Each number is 500 + 50 x the weight over its row's rms, rounded and kept within 0 to 999. Layers, rows and columns count from 0. Numbers have three digits each. The size before them is the row's rms in percent of the matrix's.

# layer 4 MLP down, 192x768, rms 0.103, rows 72-191, columns 0-95
100:533561567574423402500499521468565552557462429432597515480467494584617503406488380501533506594440466436457401505587433449527496485528561403468471535480589485498551499500442476490480407579403512482491519589557405532525508514532466505555467437471451511440490477477515547461583398528496577464
099:548546478537584497534520465497481539463455393561554429453470577551505592398514497475521514487475531549513479582453498597502436502531545509504586469407419499487530522562469560478452510568481504582458450501523522460563479513486548432479517505416528527504502485522530481475623507494415608459
102:592530487531648545417530467557529527462552484546608489489495524481518582557494533524576438599513529480456473423527503565486446446505451562560547543488589458426484593469424446539538539551440539444527540530529484508433459516576581513508523509463504529599461485565506467512477472566439478596
098:500555526577547518481450519575413503520461508550487495407443572474451491440544481484433514575549411514484544496447574542448530492514519445597523537478537531430480405505553432520512487456538395411509523490434569511512539458453463518532566388473395466438505518503448492529463450446543498548
103:524582526516480551550431429476446523512571541534535501513567499434437520492519456533472532410601501539500566552509496485477573491607503472521490460441445476463505505470525496500474575475473561533480494438527535456396478562460461473527483427530515636436523533492484460536490440533592492479
105:474442379462524580476437346445448529512526519539554560426491584593532436444511517545619489471520385558486572493435532501563509422437494446490588423558395421464538483477534523506429495490577476529513508535381596489581471485574565469485483456516652471429452472549521530438383558477489583489
098:507437519510441412542503449491513541586487466553572558514536554553439450549581405435515567495518417552470514529435402523426479507477429590538561573519441511509547565515454586467428430496505482388439464487506524498543550397466495497573448503542546484521453483502552488512566470531469523595
098:513446370477464438481503526398461494507527476548424535445502561515551486526568511426577531545447535421488437432529479515427449471488407482531512443500387513539532467588440447418543426546612559577427520482514420471471468533433458538471488501509495503558483516548473417578510498547443485565
098:544479495536542535551539513499547554603507490452436453412517526500460516475525515527466396508559463360445513483463538540539457478556532432480407584520501487480535380464473487542525507540495491458470547473477479498465445483512431553575593578403566493546503484590450633490545488446472538519
092:500555535422468428481481544456445363437451515544455501574433500410531426491522489486542530501476529427561548477513454570437492508419540499532496477593499550504497446557551462491405503510534459422506535490549449427519539567515407447496445468550519564514452461496370458524528411543531559417
097:534468538470519458430529547511394386493502418425468443412579489481466478437433404374427563481463457562381593452436496618485396495524486566516513516537413462503476489488495497494520489417554455543550439415462536452479404484463525503532573535538519505519484429545434346509517564437543539530
099:478533491433469515446500467489516590573484530500557636465441562482538508532540487518457511629526532477474435486513483487554532537513430513551483599522567449602445446472448493533575531508508480534528499620471536487406537469475497471515473504544542466475425506504443507465460472522531474461
104:523455559631452456510509487481515506446430521483537528547598474522435431566620491529429426569503414420527492583440509476414542556515517531528554562498506491440524500522447516490528371403501589517529464511493577523551390409498546556342424508579556460543456516558530479514476533432466442489
100:498497546518522511451530472456537538446461412584448448537538489554476615548458504525441561455455556443458445534505512528461488492536540518475510593548529540525560555440570455558497494534443528465518434485579491541592538455436527541462466469483403546430529491530494575491587559516533444474
091:536400567487513455559433561481520543487456462342539488475473541441474460513509446464577443543451528477482521479555532386415531498395556491575416520516512477555479512497524464431464390531419547407544426483530440451471569447412505450469541609449547594538539447388441509472533427418515555559
097:436529464521392447461547550526513520414534496522493525495639467416481488519441387558505488506499360474539513558428536427426587503473521458460497507502457504501508524618589429466450635514565509603607409587540495421537484506440460534467508526513513465412433459567486459514490546500524579502
102:537450436552515630482473513408456473460549571513455403549453461560594534471418534445573557546456433482579510700524460542509498447507504557497529521552448505464485565506458559498471533467529548480526458510567439398514492465477521578533478446484512476508495512509621458443448609554560556562
099:551485492513454596513552456565569460552573529412573508407509511570422558474495510491545433474502509462532501579478467445490504528513470467444505478524459463553448454462506513583519580533416505521548473549425492407542518575484493476565488418474548467641514466519484396519506458447580526515
103:448539486498567463464456495477471632493474461520533424514477531436392489501588541501501598471493486390573546536573503529495529524431478507554478544454485537407481511466464501477499537508559466399486638467550482510540559510558523483516559496575445513525583534421500552405531505514455507502
091:528534495500562541463461405493512535562555608484414512469517482473506469490556416472487441586589461473483626471433516519509487548508525495574529369523383559494512451500554537557479465576506515439498491489581527438455442564562593551463498536348610409472527494467509559474457492553491537617
105:446412552500468574492465510515533568572647485459528415452387546487444565517510525479438501454554545500543333477505488569506508586526491511433538567488479521563482497496451496488490510534483490405476499574404533532564572514511535499499491522556453593536487505523451570499512583561556546414
104:510559534524512485532536501444582571479525437539513485516490551511404468599487527521508538493523662507554572486498460562433469511556483466502504548522600485560418519592427497540554397480493493467510439494487428432399420502434535533561519446560475522511365511553425473544599488466589574546
097:475519503496544535366410460412510578492496535424547522539519543492564543471388520636472558454415500479566450549498448544466472532470432414570511491604539477461516390484576512532417457479585492497535500479521541551506453525578549451485475551521433554456465466489461481485559447472494570500
096:573551542486555442554515470586519548535483584504468495479497480570538534482506504553452495543415588529463454564506558475534502488471504500556540525468511421516563575548495550615471528495472559472449553644530501514439580437504430626444529540547553521534425552544472537439510508568501485487
099:504457577489444516518447538551529501419452572537486411596411483444496583450407429448575432628422494502395456483470521438547436516460443545611522441463409525639591561522516490495489465475536447552572644477574496545517619536536446469444488574550470496435595643541527591484513534485488478435
096:571481472409552465508548463433453533542447496452495531559564572417455434475443588465545506445481550441390561468582537424415485414514518444438465473487467513465579519590516541527503504454501546516505426533512435573477463469542557504490509471485513487474529478502407476562490465479466424508
097:517464560434464560476409530441464535498577475542546502372477538459587533575524386432563550507450571558500505535511503582494501591478596457533578461454570385522512522494454493467435527541486617475484495464521551373554485516467552369497529486375503547521452597457438417535520478482571457499
096:411476492566539525483463461485478481439540442555575436412460551471543483558478518562562445452526513538474553506471397447448548510603397535517529506425450514534451493531520447505480495475559449495505582459573501394535516564533489534549506409483580456447545476394446483513510391463499443497
094:518498488455535428444495503517409413530527572472491562524617537495526509585557429495481454497436600484521505568545421483521498651514560484436513478500546550524471405423491492507446544488448444494494482547419548499511520540426443530514536440511495494512521427451541502480510569452543516533
098:542420427560501561504563604599421583420490543496472491553510533505458544555448534455438494549501450509560432442464470439503576503506500475430491536536602609504484515484395470520567417533561494490500547553423504533543471544514438547500436482441519472537491468548549516537415525432484475557
095:485390435484514474533483446429549459484434552522551442567475493448384563556437501436506472442558482540531501420468429574525512544530586490572420472477543435444555466648502464500506429597388533605474461410566437347579620477546463536440534483497449420562590435531546481453549442553468448530
093:454548466552543564451428451464586561531495557561450391464427477534526514557503525549461486451515499534515464482524598523413578606543525487522474468471468465466517530459548472500450503456506499472429543559423522451534484602478511516514471531428504542484458510414579489576517534513546554444
101:432552555502531475444513497559447505502557496523490602500554444520493492453536460493524510538506423451532486548539474477463542493508505478436417444498581455499453429476570445556484527470425483487484510570502566543466555429522513543440515548450493361463479508486541465519523431419549451493
099:458534572443558456498602448520532541531451519477497471473513569540446566529452516498526468452535522435590590458454546511522471495498540584474480427468544427434533430489514534500433525488488401518510505518571525575372542494561575503506504540567462544416565486527430430435531408510535470489
098:580479438428479498474367511502530516485502480512479427488596378406517390419451567431447442445423538517501499443519608544441499462483514450585455476492436514525454535459548483585510492498460493508430487530407444592499601491513447556536413507523510424435532422543397518528407502620497555475
099:473412544485514530422508505451525470493398489391576417526499457493522461489465389476489514448579536479508495521396489536581496576521447428414406522499518470488540508451534502420514493477540476570480494480560513474585520522547455500476566459490494469512524390478514514521534399521516466501
098:523520516497542482496490490512443583465522462473463596507518511476533540470611512512464410544468549539598532448516488485419547471561497484428441485530584430573494553455590493540548446424536516495507541480453539477520520538501529482483574568513518443529565456490460466510401503543495537484
098:563474458485502399379509417518496527458535461471551538489477543478525532508441461486616569457477605556530525460489408482491458509515438505578508602454432472493491534427401456614414504551456494444472492517552522398572531496526424459491563525495500582567553485525439489443484358490526495475
101:559560500474505538513493501527519562505418573412648548509534478462498422412533563481498409525502509468503523619504539457524482544607448484496621484529439502515498524498598521548402430466454496493525529523551563538592427509495545493524485398505497555468448520635457379598466516547536557494
095:459526462439475501459536468604420470542559464533487589447494498541511478526479460542450428500533527505498486494473513452549485433464434488408484511439458445433457477527463511526496514504568537511571506431465468443506460423531472473501514451593463483519545537494440434406453482536496507478
103:521564552413513517373571520540456452555385514524565453361527501437359591518557374538513457514496530453581385449502496579501497512576544383523457486450560477471483481439462500570550412523459553420577533497481492482452543545494430499479486514542473488489506538483494489592484480388539588485
104:397491378536495485511571548505495511584431495476490504533467542450541475530501507539457513589357617528507566516549508431482521454447521517517542491583452553497474467502515492481439414464463564493393499489454441541552391561450495520493479594440484402487518455473436581535469461492464536497
103:474503426505448449421437448495480530481459524555448463530487574468507496557524519532605489436556562541518597582513467486468476466594486459415526505503459445526465550532449539444585549423552588606507431454465321453552438442413463447553531482482473459482462548567417550444474466416489485557
095:518498451584532565456525523492518555420460544506498535455514515474498451438559455496491561523459488544431473556575459455582449630515601526460487536582497501491433456528387565403485373449535488471488459417430559469483490482471461511394479553552515553532513493442589484508499458605583508446
098:441461523456437517561515509517489460450493452464430475437561490487531549463578567499517481520563496537560546477498511491520584491479415497464498548377451475514411535440513482537445513589494512591575543498357423582568507516468419494508578513491507494487552535485533543554563510517437541520
104:481424559440449530537434551433505589401491474475405493497529441571512564504504481434419487447476447508480467526490498500438447537503456468477517505463457485580496468484529437461522500468527429511563487440525548525477459446547463576449486565583519545546563477564581510569447483429533521430
097:587459555546547535461474516474518486448504456459439496522463416488523445409523451484399538456525562458475461523457453519530507530406524544515383509520602492390514436516430534421464548564499379541429569579483507473517482495469513533558357482516406578542532455551549381511517443570512401479
098:568456454524492477562478461489510484515473476429443411416493512537484504540415556479552441457524592509457452532498528549500445439553537562432488500597614565489520495482507517587528521566533451491390441505495454562425599421568470454462499554481610544478476546460523470409513514473488504445
095:475480621515439545543528587583506452579531484474483496595446473417474520477520462461443587391588520463473480419471508482478588550529558475550575432480469490466550523587503448461396509519442449479446478453497560510490458495517583476581466485457438511513504525461530519448459597554466465501
098:579570490535556532546439397518534453458441509556446448389533423491485568480464472465573580477544527391444587461462447550486473532509565559479421444477588553454519505467494396534471436448514497455529525513497505508499446469551462437537456520408410463510552543587433457387492515534546578610
108:514537458495496466446497487453473506558484524481502510523475455493583520520402486429487518428543547415471542491522509463460518453571451583442515467419515498464520507502506480340471549529532514461512638489486388525473481506397485485492437466547459498428508576482416483474464446502511493478
112:478498403584495559461446567479462506519541426524494481515407537484518449534481550441551475444483534413520488467536481531500526543507455485459568455507555510533440510492488487456501506495495552536512526523477561534512442487543447435496539393490566565482487530429507405447455482406474563495
102:539461479566472494558493553483456429502536538572547537498533576508466404406507457569593532497515509500538566500548503532451434422526495534481463433437456520519558434454534565527544453465475476497486475513548432488591484444497527477375451535502554515450526514459480524453510446549427553523
102:537503422539629427515465582555583441544477509530589481518470520415559584490546464411509473559531526485497469514467508459570451476447556536442547562514575481541542601543494464500453429523483544478497510601503423512493486515478473511549521440452489519551342479416459564513504450418504455519
123:435498578513542462444503493508479576437651431496501456499451505440537531426516546519565468489443471504479521482448454487499504523527532450485503576426506501466455644544435398463497443517557412506552514497548492459491526517554437570548515477441500478483461544509483530507504625567468370534
125:419577531543509503550498404546440437537488542452463486453452573549510428489481479493490455564532563522535569512579418476555463547546498596584517475475444424468533422528553542418466478541490466523550458473538473495450492515536498441520478479489608398502502429540522510506420505464454406482
100:489553455502614482553502446522510542379420442561578602481481565498455540518496461493475588454472409520442532463516554445534490511440381518481534444568412546534569558544471451532508532491480534546585553491508547444510511386479531511561519425401474423493498541564553467442534530458526461435
099:550526514495425472483493479494530525404464563467512455439427425529472560426561559468500503471489481537398488488504410565397486480455465526404461537519475421461509545492458474607475520443588538549577553460514493580613514604551509532514534412492495511485488555459507513550518570502565432548
114:501503559485467498536502485432480366472611550446428474548599550412519547433566459481470592433467473545502536461545469573455533557468450519501463470445456444435567428478556484420441583540465408485435416386448509495513529577441529413443495543600502539409391477501493437593526510522621422525
099:469445473388533500474547485492516623540548492455478518464530448448458520443537511447513538478654484557465448500593449482506541511558442467599509512475485396486453446500500491521482515478514463558494488464460529478546467482480531487547529451492484498508482425550525543463411476586412431435
097:458353498520430523488567570388457524463504462503483507515549480483577533468443536499449536527501558423535494520428452461520514438552472529577403441506480504557459482491547474461451489541548503516581513428490588526564608535538485510509561458458425500552517431562482380421365505529510489445
101:477431537509451542591541562592633482493471441495494516504465465546496552524440545492532472546430396522560583451382435402573436533416460527395459524551483518446611552558562568550550539557472491550469563509441500470440401523520523486490445488532477528458500475548538582479548568546466432465
102:565574481459577551505456493488600533465474382436510475453431551439522498397478486403421489439534457453553531416484515527529494450434542546544448453513489512496425538427412510546549418460525498368568515536527430520523453451513526512455516479552544581472573496476525500482408479453506515473
104:536564389415551515576455457462564527496471492552485483502496543510433518521457501458564467488520480475433559461476495499563528530502536561475459425433526494495450468413463574515464472438527443537515526436448578502495477555533421437515458563502505541449502589517533524452463528496529454579
094:555481404431396490501580473527447527578508393523563519551459518513493445419511543437452505546533439433497452536501467533545483539496562528531459499416448504488514458438592453546458565530511613461522523480446513487473495508396454456496477581479548554435517489441536558529464525483435561548
099:487550552460458468476450531593530546461597545512381510540504407563521551600520400522561431485532545513471374476470459476546514440395515490531544520429493472564512503527486556442536567448451486454483464436452465564480492501530510509513511560436439611494524587507507532576465543472515476469
095:501510441501518586494498518558544458439407602474513488369501528529447472488461383472495459465449483444603463460524566463505482474443469443510495569527412458413597374432566554516595451489511519486577464453465531545485588567447500527479514581505418485535548479481498592519533544494434496403
099:612530557428519461473549447389482444536542473599499444551532513553445496504426561576478604544593508527490504497537522616594582540503530481497507561416516450559522487469545457456456476465606440492526565481494533434460444526471465461505531377487511498439498481470522522518588539495423479475
109:430506561468484540602561542410557482610453514532560470463541423540480422571429569501554473498469545499496468386501422475437528489495568516578428502536475496467477494491494568583521555514584428477507482532499566372464426512531501431547488519479547510465417600488517546451549614572514500465
102:466475538459408476434570536555488504502558444594441609531454463574550438457499525493575510624543439583511477594432438519521514510587480578487496497556540508515525475470580561496570494554541520409545503453444537548578513502473445584459542509477497551489443469545582430411467482600475414503
102:483465415572492540442552467596566472537462484482439400467472518456536481465500498462514516533467448432527507531547492484535571510426437530418554442470586554489527438507569462519444554529466522437569513540440408479500608614565470450468494466461466522542499445560482527505550514561413524521
096:421473486550523518501463413410457471472531434518472424553543447540473480507493510504545388462442472535550526498504467432565520446614507490443534491554446472457437480433487459514520527465473480446554556400515427470454517491505515454547446488566562495467475429573573506508554444432515510587
100:501456431518543599489480574559522539518537574474477563522484487458586617514551459553511518473461490432563499549503482488506477432476512625517458487551514531472576537468494520565436480473529466512549497503539495525535477502534471494432487594579469487527500504479532531658474479461652548568
098:413554555501565581544481486483532486457643457514574400535398464565534545468439529541485480538510554466542495519499453559480489458515663449548529472540538374549529442489480462507449383508507481531508426503508513499542500509493427496588427447501471483477520476390556501506479590503514504523
101:541509475510469453525555483529428461517529491499466509430545487489495482610415445564515472427444528443597543609358533494547467517470549437490559530519493451406537486424516516529507446536593525385532452465490493495495454464598451460475473583538559512555439446409472503572588502506545595470
106:512444377436499499461607557484516535423500540539537512421528511360420483515514505493491469522451382564466541592418522532481487450492523504514575511544446463463490502551465520465505574531448494558521546481526514522491460438541460513469485459488551524514447496508434549427444528517467454452
099:496532537536565468463464330533517462530471480576510492431463572470471410532591540516494419536524534492499617620470539518452586517470558546511467535486490500465599448434628596457443506524453467580534442594599579566514351543518577420606460534489478417457500454511479484527457447437479539510
101:565467466561509446528517511465521469529457546506468506542535590549441461480436509459559508492499508537539542542443568525518529604558539572488481515515536422584441485542464386472508490534506482499453517484545401501653570490447505562445482559416583564440433578493438418518496564531478478506
105:525431504496523577506457507494560555589473425487509506535507497522440507521483538427536554475472521521517558533549536559457405381446485525530531544520488402503649539542515489452524499410551600501465620519449563484444514546586605491418485544563419508442536527452508565562542457477533383482
101:457388550424453573399537482511541465497546459457514545451496487475458491591537515555368572524558440576414495473405518491449450514454481488536379467554522549508413420492480461500498436515497508467535438426505469538535494508503539533569544433473467532518508519514516386551505521475549525449
097:505442502475444567485483593553527461556580493527511534469478502440559490427445509455482547464490467505460606532494394462550552541426485529560523448546389520506578545531478458424435543506443434447423476556484540501509476519366473518532557567539400504448555536575452529485489564431462488590
097:449505544537467469573561421505552601451430544499553469465503448497467446490552560507562447493439531502455465559567577571534511510490537477495557380581555421490461511539531486535558434498439448506550518396566519432456518585542523418470430649505527523454522489474628528439460496517530474492
099:503486462418382574553414507536446447436526540553569557576532546555461468469556490543494510464530500502453462508584506475553561510434470567607600582444458473498536460449390516530549593491520545565473464475439537459458403470429493496511424568515550588434540480479528505510586427587398577566
099:496596485533505523564471497480557533406572530458471346590346520547552572579571463597518579487415517419538481484462566480482414514531479491505504429519572514525433570484501522438595474518546555472456487530539528434576563543458538452452457502529503536532558445455512427540496515567548462522
102:533405496524451497489467488493584498568454536507517508557470501502484531474484428539501527558450433463504503544457459547527562435493449513406535447456540494544474581512472487531424534456515420505548378521560492509579485491503584567469461501470535509549530450555512518458509447508502510526
098:554607514537484483511535525513497526551576531480550496504475495523607569499583483557523539520475502507447520454477509393455493440550501448512581510430458603522525568458484505501463488490573520544474590561481528516496434511468563428547470498456540507395494520547388507547481568536483546463
099:505501458479395463479477571495508538543454516504553535505635486452498445488537491505484541529503458506478453546523598471405551456552538421540498607513522530480415503492585476507495400494509518528530474409426463514576483533523500449520600462424464493533507509439434543511430565406524554551
109:452513614434540378521429465385522526444567515453460516584472505532450535491539394502492551526484529486448425503531526570356528474510468481518448555442426522482505528552466473465529510557371506474476397541536409476503491527519473513498476483513480496545346487479458515560427595530591545474
102:485502490469535507490402438410516475553532491590440552497515550565570451503393501493482508573433478539514559516475511494547440455428535441451545476554576524467549509527482507570618607516557561497523432556477399486499539609493547430434550553453517523524496528506459432530430551444488432521
097:582489530535544470525580543479561510474475559443512505469546477425485470508431505365617512495500565483617551448506557485493459454504561474501475559565534479542379513606553476413542476455556605533488572497465513491474517521457608476422487431455482557502524497489504471592516525470544506550
097:541436571540524513506535466591594543493467468498537474524476539529536478510486427517425516524514496497419537424451439471498522415535540499425414495506494437459559548530541499532572565538469486418574469485561532502541606531542479482488432533448567476525494464496500464527557476477488400528
093:533521526441556505490438522448470477367430521575521479529478527568519479456514475474529571456460487533558434536494621502489558476447564481489439506501526460469605563579452526545477541528397531510595516481457624529576510466498479506454414412475517441582491454539464518522492585530527505561
103:528589563444584521496476477376471510509492436599571543547488554450507456449400449590493555587463464541448486579548564460423395441551560475457473472468492571431545474561595532551495417482530569485425473459494518485508521501509552458438533424494591471496487459490565494496536459460434525492
102:490522469510441500508604551546517522542502459457561565507453439497439390543461583523508456550538585555488485592523491506596500404514504420516577475502570474504518509430455505544579497494573477483429567542509573519518419418527541489534537520567564481587564471522603633542435432522460482459
101:502488510609503468470504454443466559419461448521477542458413486491515368452478487459477573488446524570574412454457595554459552467480542464457511524453554452538474475466498508469532513368464454537515449494563504545495520477385548438469431439520510466510418424562548511563551533436471483441
092:512519444511521578429563416593488415501499539608488624510531591448631504499495417472487505523449510556547474442597503522545392512560561566472460471606517448498509405491530567369453533435465502530474524559400550480540456494508515499493499576503518492512481562534527502539554503470485501450
100:502463481453461462547532502519492421484480460499539520469474423519555543479504461440520576439508508468498554543614468436539441402414488484524499407443444484547534513517485465435379465430464432496551515503447517556579495486477518566489392520501469503520502371534491521456514474453505528550
098:456480522460503586528494453473467425535530499435517494454451567471511510563479524516435518458417577488572519465478455490568476485499506518457433509501529585497544511430513460536533579522542538453498416521428490470468496596444332446610575532516535483426551396450474505514440434501515506398
106:432435410557448510437491531510473486459419564519522567525543479511494498384458446478487572517460525556436438409457487461466504547441488475522446585501469514397504423428502495488507475508433621426459582485505623497521547509431368415439528444495557473532531437541437518515472488573526496396
095:512525432526495584531482475573495433462545568464490455482552486539491539396527474458524432490618482525407428544527482467502478519482554453494469535544485494444509502522597516446454501595522502551422564447544516507531452492593509480421482561473399487481465465572563471469568530470483481513
094:423489516418502412533519533465580471463538496422471470439484414574567514554522539480401522408545431482494524470564545503449488568456558504455463507563518580566518587551486562470572472518470521522464415396514550581449446508482534557573573554501510615366488523455504518538437483442604494513
096:476410487557440403456471534507485520489530495483568551473504508566481400493512480389507543393552502545427498508528393430469549532495430534505586436547489481470427519527545490497454504484507385505526561554536541542489500527490430429518509553501469577566471549498587507539453524523548398402
100:507461499541403527571568510490533623511538574534590536555602432487502443492471468493522567525431474564487505434347492492464425577516519514526489552453421442527493540489560492509599536529602455498621485555488522529465573519481463509536396483464421606544548515483456504506560516496506482494
099:528565482507447561504505432468531494423496502474542504399426482441493475535588389516622501427567496496447535497493390498514588447366508583436534535522558487533434448363428515542553554504567550459511610588401541493465547558527478502485490507461501493502561439410609527536552588621564465535
098:471519486506492506377467590473451522444453578566429533546406508502445558557579485588459536498485461542555553435480541568570525580480509378525507470474440438495486460524499526425459489495524591462479521560446540473420514404476475473585535452547486559498525487469510536539430542426503542424
093:517471541512529523443542424574485475539553509601471512503509493520573455460449489500549471507427512504564473568398499553546503437546535467480505446517507507459593463405471580496501561520476648485396522528569506500556508508449509423458565507414516531452494481496414558453466554504509468497
097:461552495467512481566519526556459525515559462525531422521485502468482530445509490536495545554537521562487440530544554502596527503493511531505546539527461506491514471488474554596575530576443433432468481390536463518471571424518453422503515535462443543529462423474452456441574503513439423548
095:587516477469512601463512483540474480477487555480372545514507572453530522536541550391434477446515472454491459511483601487496537512472517441454503546514464610501558461422430521434353481496511566513443540402481532489415532516599507538418432465521591454510412485469554597478543550538540529424
097:509561570436431557498432434517542501549494412481409483474533507548499584471573580423442472476489533466424464514540503461460523476539561566480568460478479467512598411542528487427433453479469551491522596469476456532554545477431441569490471448489465514546531451489533553549501537593419474449
106:481640562493474458637439411533478531496439549496451462519495587497588429480524506426493457469558484492503550544504559420590508527461597553449515544424520469531527444504472600546396508533451511542517400446442604428504451473418431517518390479509490562468532475491510446524535464622524485596
097:514511501480489422349507515542470546510564571444499562515453550488435528439558442516477576468463600516474520541508572455554513407358578487441488436454554484436507489430484548549536409504450444436443577514497501516498557466511512485441412522439392440466504372459516534547451569435415498510
100:499474576489507368494425486442515557553504477517487553491464611503537436546501474476352490467531538410467525436489526548473644480475474507496538598459577530506492506500467495467424544609557496443555523501516450485445494514472448453541522380465531469498529486422500393568498539462630452590
104:436522492445531533478489482432435490482569513594378440549479425533547440464461586429534469567550431491492489583516459457563516482464507450436503490504454480529545518573566489574540483418513432602537549535468441497497520524400498505495460613508453504524418493501450425453423467544468546523
098:492445519456557481470507533585515491472548446454533510547495548534487498569489516441481407447531453526500475505514466462367450585570523342367523479513526494479495556503583495487520536563439534458569545452456530530507451494561589534452533475566442521444514548481550476439485485483496478481
098:416488494501512485605522494450628490589481484476529515492610519536488510530491534574391488543549533595553460487545518540474432454528541539455538402430547546537515491409501510475501478496544479529568542479495556398508516559496475518559368472508484613583422456414455510538467454536562486463
101:532574539547504500453538571483499451490578589486521418563537492428505502457471535556464537497496528527473472519487496501531538543518516404467509528445470506490503488532469580485483485570443436468433457539537538579411521484498487631594483455505426546408508396529473378507477440490604526537
096:454561498490512538446584450478461436448617505451485494467541549561496522488500530496488448565455466393438435462459499497388439485471570563556465453533488522438505567458494560496478450400525466506377518521439563525462494546607553451514441569519564480593418503531554519423433565510458524416
099:472534496369515514515498446474429511523490464492458453589446527516512460470490494470460572536495508477384466508483555552539486405455506500456468482546548527474531472481508539601540548438519403454475513424550464545526604489455509414504552515482565494466502553495458427469555427449457520561
097:500411516561441460482512483477591561546403475597467434498520505591395546558479482490478573454530510474500447510503480545542541506450533477452502590501509530530481568414417512431541504512460528475466546502540489423510533506564458544463483554494410460544467539501493501440544495472499604415
100:568417489606522570546550548511533490527563529619618484537492542488506456446529501603537435433560572520482422489448497476546551452485402572456569513500401518419522439512475472525508544569446485540459462490482519552526445591558507552489600491471504437522521511492516515521495543533576450486